Weights of a small transformer language model.
Size: 19 layers, width 64, 2 heads of 32 (1 for keys and values), MLP 192 SwiGLU, vocabulary 2048, 1.2M parameters.
Architecture: LayerNorm before each block, rotary positions.
Training: a variant of Muon for these matrices, 139M tokens, 8484 steps.
Each number is 128 + 24 x the weight over its row's rms, rounded and kept within 0 to 255. Layers, rows and columns count from 0. The size above them is the row's rms in percent of the matrix's.

# layer 9 MLP gate, 192x64, rms 0.268, rows 19-35, columns 0-63
size [ 67 115  83  95 100  64 124  99 120 102  86  90  74 107  92 107 120]
[[172 151 142  80 103 178 144 140  99 121 139 128 129 121 143 144 130 101 129 109 112 137 130 105 108 120 122 101 124 117 157 116 145 156 121 173  90 113 103 110 107 102 132 136 135  79  95 121 125  78 110 154 119 187 137 116 145 125 176 119 132 166 134 152]
 [147 101 140  95 133 125 167 103 164 149 148 127 117 143  63 106 123 114 137 141 116 135 145 122 147 150 143 121 107 137  85 142 112 192 156 106 138 158 147 124  58 148 153 126 115 142 135 132 162 123 133 127  91 104 135 170 126 104 107 113 128 104 141 113]
 [141 117 153 137 118  87 155 150 157 131 101 147  96 126 111 116 105 103 119  87 123  97 105 178 158 100 112 138 142 128 151 142 137 103 110  96  87 149 150 113 132 150  85 100 185 119 127 124 146 164 133 165 102 138 130 134 106 102 105 146 124 119  82 140]
 [ 83 153 128 121 111 111 113 155 104 173 117  81 126 125 123 109 108 113 161 130 122 203  93 117 118 127 107 169 153 117 127 115 156 190 129 138 128 133 119  93 148  95 132 134 124 135 102 162 127 141 102 128 139  81 137 127 145 117 127 116 162 135  96 134]
 [153 106  81 159  95 138 123 110 129 161 131 132 150 158 192 102 162 130 129 121  99 163 130 133 131 119 126  80  72 105 108 150 132 137 136 128 126 131 166 125 100 102 152 132 109 153 120 134 155 119 144 114 100 136 129 119 100 148 139  88 109 126  97  79]
 [ 79 150 121 108 136 112 128 112 156 164  72 142 137 136 123 138 115 144 117 159 146 159  97 142 117 185 135 141 115 120 131 120 109 126 126 141 100 156  59 146 165 129 123 173 116 116 110 108 158 105 123 138 109 142 117 143 146 100 146 113  82 120  96 108]
 [108 114 116 129 130 128 112 160 148 179 139 139 146 124 130 143 187 124 109 154 174 141  98  81 163  99 139 144 136 107 145 111 118 118 115 173 118 149 131  78 111 146 113 172 128 136 129 125 154 109 118 143 105  97 122 143 102 182 101 106 134 100 153 132]
 [112 136 140  86 150 168 121 119 146 144 116  73 143 149 136 127 139  76 119 122 103 126 134 135  97 100 130 115 125 141 117 148 119 115 103 133 140  92 142 144 133  79 169 138 134 176 182 130 138 137 135 133  59  96 139 136 105 141 145 115 104 129 109  94]
 [145 142 126 170 159 114 152 108 125 167 127 146 155 139 190 130 133 135 129 103 159 149 123  81 120 143 127 128 110 109 137 130  93 121  92  93 139 129 161 106 135 136 122  73 166 106 119  95 115 148 107 154  77  91 141 122 113 101 129 131  92 144 111 123]
 [155  81 118 127 140 103 124 148 138 134 155  99 136 127 166 165 140 135 133 141 106 170  86  92 120 117 145 132 125 121 112  76 115 151 149 139 134 103 136 126 161  73 117 167 170 149 116 135 148 127 151  80 127  96 126 123 112 115 152 102 154 168 118 145]
 [102 133 129  85 142  93 104 107 124 103 155 154 152 145 151 144 132 118 120  92 124 121 111 118 114 150  90 127  84 126 137 123 141 134 113 171 129 100 141 116 143 108 125 111  93 106 104 164 144 141 119 140 191 164  91 145 145 183 152  98 103 120 120 158]
 [133 164 139 119 117  92 130 112 105 119 123 156 139 183 158 105 164  77 141 142 147 145 148  90 134  88  85 103 158 109 110 171 140 124 123 127 126 144 113 102 133 121 167 164 117 118 155 160 123 116 126  84 126 127 159 127 110 117 103 106 103 148 112 161]
 [154 108 140 161 135 169 138 141 136 114 170  90 141  98 119 107 189 122 119 108 150  97 120 144 187 124 138 163 129 135 106 106 170 120  90 143 129  81 135 128 127 127 112 122  84 112 120  81 170 107 139 115 158 126 139 119 130 123 128 145 159 131 121 108]
 [110 153 147  94 117 128 141 166 132 124  93 125 109 107 108 148 113 141  88 136  91 165  93 109 143 130 178 118 149 154 103 120 112 174 117 151  94  99  89 125 126 107 130 134 102 123 107 170 128 124 119 148 143 159 105 165 171  97 116 151  91 142 139 135]
 [131 165 120 132 135  81 132 108 129  97 158 122 121 101 112 146 113  85 144  96 122 115 134 125 143 159 155  89 142 177 110 136 154 163 176 108 117 112 170 151 131 158 128 102  91 115 102 151 135 140 138 127 170  87 177 129 153 108 117 133 117 120 116 140]
 [160 132 131 159 142 111 157 138 145 165 133  81 134 152 108 123 117 124 120 143 104 165 128 105 170 133 142 110 126 125 144 110 147 141 128 125 150 131  72 117 106  96 154 163 158 120 130 191 105 118 134  69 125 128 121 151 150 110 161 121 129 119  79 159]
 [116  90 108 169 188 169 137 123  94 154  87 162 127 141 136 133 126 120 142 112 137 157 140 100 101 163 117  81 140 150 138 118 149 105 109  79  78 124 143  86 131 135 114  99 126 159 138 132 103 142 111 138 115  88 141 136 116 108 142 130 130 146 111 105]]
# layer 9 MLP up, 192x64, rms 0.244, rows 19-34, columns 0-63
size [ 76  99  86 103  96  70 106 109 110 104  94  91  75  98  98 103]
[[106 118 137 165 141 144 123  78 124 119 117 107  82 131 173 134 130  99 168 157  92 165  91 155 113 123 126 118 153  69 147  97 109 159 113 108 119 115 147 124 116 130 106 105 125 126 135 157 110 146 166 133 144 140 122 114 116 150 104 172 144 145 117  82]
 [115 148 130 154 128 125 123 153 140  67 132 124 146 122 115 147 105 151 158 104 151 140  74 115 119 125 122 100  65 108 140 105 168  94 112 126  98 135 107 151 128 137 125 166 134 101 142 113 154 174  79 134 144 114 170 123 103 133 122 120 152 122 153  99]
 [162 161  91 102 134 103 137 130 114 128 126 144 121 130  89 130 177 112 147 107 144 129 192 119 164 123 100 128 147 102 149 160 151 151 119 160 133 137 138 132 135 161 134  91 136  80  84  97 153 117 115 134 111 133 148 157 131 144 177 129 108  92 115 122]
 [119 124 124 161 152 123 106 137 113 128  97 116 136 106  91 138 150  70 147 139 123 107 143 108 190  93 150 111 173 128 136  80 134 124 157 109 162 156 117 133 116 106 156 113 128 137 106 156 115 113  74 138 125 115 117 159 139 132 159 175 118 125 109 100]
 [153  93 156 145 125 124 119 142 105  96 118 127 161 114 120 146 113 124 118 106 146 172 123 129 163 135 159 127 160  97 168 133 115 133 104 134  94 124 124  93 129 161 122 134 128 117 100 119 167 125 146 129  92 159 126 197 129  72 175  92 135 134 137 104]
 [155 144 167 129 127 131 124 135 117 138 115 113 145 141 136 116  78 132 125 117 120 128 112 114 144 149  71 130 139 105 161 163 136  97 120 141  99 138 163  94  76 172 132 159  94 108 149 144 141 154 146 155 144 134  84  74 100 156 100 114 155 125 129 124]
 [153 122 109 134 137 133 145  64 125  76 141 154 158 159 101  95 144  91 140 145 122 162 112 137 138 113 102  97 125 121 116 133 104 146 159 109 148 138 121 149 191 107 146 122 146 131 125  95  83 113 145 105  92 137 116  89  92 103 129 131 101 138 134 131]
 [ 96 174 121 133 123 135  97 140 183 130  92  87 136 124 106 155 108 144 134 125 111 103 163 123 133 119 151 139  96 119 134 107 122 140  92 137 150 157 133 162 142 150 181 123 118 153 145 110 189 120  97 108 100 135 133 109 131  77 139 103 115  95 125 124]
 [110 103 132 151 103 156 145 140  86 144 131 126 180 123 136 131 115 123 109 102 107 140 111 107 139 158 153 152 150 172 103 156 125 158 111 118 159  80 152 152 143 152 117  83 121 108 125 150 114 146 134 133  67 109 144 125 133 174 121 114 106 129 177 120]
 [145 172 164 121 158 150 117 131 140 120 140 119 168 113 145 109 112 143 103 101 154 147 186 105 117  92 110 146  84 108 106 130 145 124 154 147 159 147 138 129 120 111  91 107  99 123 143 137  77 145 115 141  65 110 126  90 106 140 160 144 115 113 130 138]
 [121 128 141 132 132 143 180 139  86  68 125 143 102 148  84 149 145  98 138 162 150  76 109 111 123 105 143 153 118 111 201 141 120 134 178 129  97 150 109 147 131 139 131 128 148 114 134 106 122 122 143 162 144 160 131 137 134  97 110 137 105 129 138 120]
 [123 101 145 167 103 101 152 134 118 139 176 138 172 137 142 162 108 167 130 123 116 115 127 149 126 131 148 115 145 105  97 106 147  98 145 130  92 126 166 142 157  74 147 110 139 109 124 149 165 170 159 135 142 167 130 110 112 162  90 116 129 101 129 100]
 [135 119 154 156 113 172 103 106 140 133 138 117 190 110 117 107 137 129 155 127 123  89 137 129 197 122 164 139  49  98 105 132 130 103 131 158  88 130 132 118  94 112 154 110 131  98 129 118 119 130 116 155 153 123 155 133 139 133 113 121 159 143 123 133]
 [125 153 159 134 100 128  91 121 158  99 144 146 131 111 132 123 125  76 104 115 140 113 142 120 148 151 123 114 129 164 156  94 128 140 159 114 125 124 120 153  99 106  60 117  75 141 121 128 153 106 107  67 108 100 131 171 154 142 122 105 132 128  97 137]
 [124 135  84 103 139 136 102  60  95 128 115 149 102  97 155 147 172 123 129 155 108 136 131 149 117 118 201 132 115 140  83 123 144 147 161 135 116  89 118 135 137 122 102 120 121 110 136 134  98 100 156 141 107 103 122 126 178 123 145 120 118 155 138 110]
 [113 110 126 125 107 124 104 129 137 179 111 157  96  97 104 100 128 140 116 130 105 151 169 134 123 108 104 101 149 115  84 155 160 173  68 124 111 121 100 104 129 126 116 121 113 176 156 142 119 161 135 159 143 155 131 158 136 144 131 153 172 114 102 133]]
# layer 9 MLP down (transposed), 192x64, rms 0.275, rows 19-34, columns 0-63
size [ 74 102  84 104 103  70 103 108 111 103  89  92  83  97  93 104]
[[170 122 113 130 121 149 127 120  69 108 106 121 130 135  52 113 143 145 118 155  97  88 153  87 126 169 132 164 142 141 116 152 127 104 129 126 140 138 106 111 161 126 133 140 115 119  78 156 169 140 124  94 140 131 124  93 128 131 161 140 121 146 110 159]
 [155 130 120 108 136 112 136 128 122  92 141 123  87 108 113 115  83 137 186 103 142 116 142 106 151 163 123 127  99 123 133 118 126 171 129 157 139  76 158 157 109 138 112 122 140 144 125 113  87  89 135 143 120 171 176 141 136  86 162 152 147 105 106 130]
 [118 113 181 155 148 166 130 156 153 131 139 145 129 135 123 143 121 142  93 117  72 109 134 180 140 130 108 157 111 160 111  94 107 160 156  73  95 109 105 125 127 114  93 125 136 141  94 116 119 131 142  63 154 140 121 127 127 124 111 143 133 101 142 123]
 [120 117 139 119 151 119 104 102 148 125 110 109 162  93 109 127 151 155 164 174 136 134 127 100 170 101 125 114  74 155 117 106 113 140 107 114 117 125 158 111 105 126  97 137 164 142 147 170 133 149 111 130 122  63 141  86 117 138 100 129 166 157 121 152]
 [118 149 132 133 100  97 114 121 112 100 127 139 122 109 134 150 133 152  84 129 145 102 128 103 144 168 120 102 163 106 164 137 179 134 146 126 122 150 135  90 117 136 125 134  96 135  89 118 164 101 102 115  89 174  96 174 134 118 189 128 143 140 126 153]
 [145 118 125 163 149 130 114  71 152 133 149 147 115 113 172 130 127 105  73 118  96 159 133 128 147  53 132 118 120 113 126 147 119 139 152 208 131 110 129 116 140 121 101 128 142 117 135 140 142 105 133 147 123 118 143 104 114 149 157 134  82 111 131 125]
 [122 130 142 107 105 162 153 137 115 113 142 116 116 153 160 136 139 131 146 125 118 115 134 143  95 138 156  92 151 157 135 141  97 152  95 168  98  90 144 121 148 157 118 207  79 105 127  99 170 138 127 128 117 146 120 144  88 140 108 115 110 100 113 104]
 [115 149 144 119 117 161 143 143 109 133 114  91 179 114 107  94 146  76 137 149 108 121 109 123 126 109 141 131 143 126 107  62 130 164 115 125 146 152  96 125 131 142 144 159 166 177 172  95 120 143 123 160 101 148 141  82 137 103 139 108 124 131 113 118]
 [119 136  93 146  81 149 115 169 152 112 125 181  89 150 183 134  77 163 123 137 164 113 148 167 129 114 113 138 128 144 131 135  75 126 144 144 142 139 120 128 124 171 161 119  87 124 113 123 132  95 127 117 113 134 101 120 111 143 101 130 145 159 135 142]
 [131 122 142  87 140 127 156 115 108 142 133  97 134 143  95  96 134 158  93 122 180 117 132 135 166 112 136 118 154 102 103 175 150  69  92 149 123  90 108 112 119 137 165 161 122 147  98 102 170 106 164 130 118 120 134 131 116 100 142 124 102 138 108 123]
 [142 109 156 137 126  82 149  94 149 161 117  83 125 104 134 112 106 114 108 135 115 209 166 133 145 156 135 117 119 103 119 120 148 118 114 126 152 123  88 112 143 117 178 153 131 162 109 143 109 133 108 100 119 108 124 184 127 140 101 106 141 125 144 147]
 [102  89 166 136 146 107 124 150 165 157 119 110 124 144  90  97 169 127 118 140 156 151 116 140 118 179 172 118  97 137  99 116 155  83 132 142 141 157 108 135 108 118 101  91 145 129 128 112 139 146 153 144 170 124 106 156 134  99 141  77 131 109 141 116]
 [128 103 129 125 144 133 139 108 113 117  94 131 179 119 123 126 124 180 134 134 117 123 147 179 126 121 109 131 111 126 112 120 104  86 164 155 110  98 119 115  99 163 124 156 160  75  86 129 141  87 124 126 114  77 124 135 147 169 119 140 113 164 125 166]
 [149 143 117 151 115  98 128 114 165 113 141 160 143  95 170 144 125 134 157 130 146 141  72  95 135 105  98  87 146 156 132 142 106  90 124 106 132 127 127 119 113 115 119 177 143 127 111 199  93 124 126 141 128 126 161 140 154 112  96 143 137 102  99 103]
 [126 161  76  98 123 104 149  88 181 141 126 142  89 140 180 104 103 151 105 119 132  96 155  88  86 102 140 129 123 114 133 144 127 156 119 149 130 151 160 124 147 105 113 126 154 127 147 162 135 108 140 146 141  80 121 113 158 137 151 153 119 131 104 108]
 [104 145 142 163 156 119 147  66 153 127 100 109  89 114 138 117 155 104 174 120 115 156 115 107 159 146 170 137  95 147 142 104 118 135 128 160 145 136 145 118 101 111 145  91 171 117 101 141 152  94 159 109 127  92 129 123 106 142  89 151 127 133 106 145]]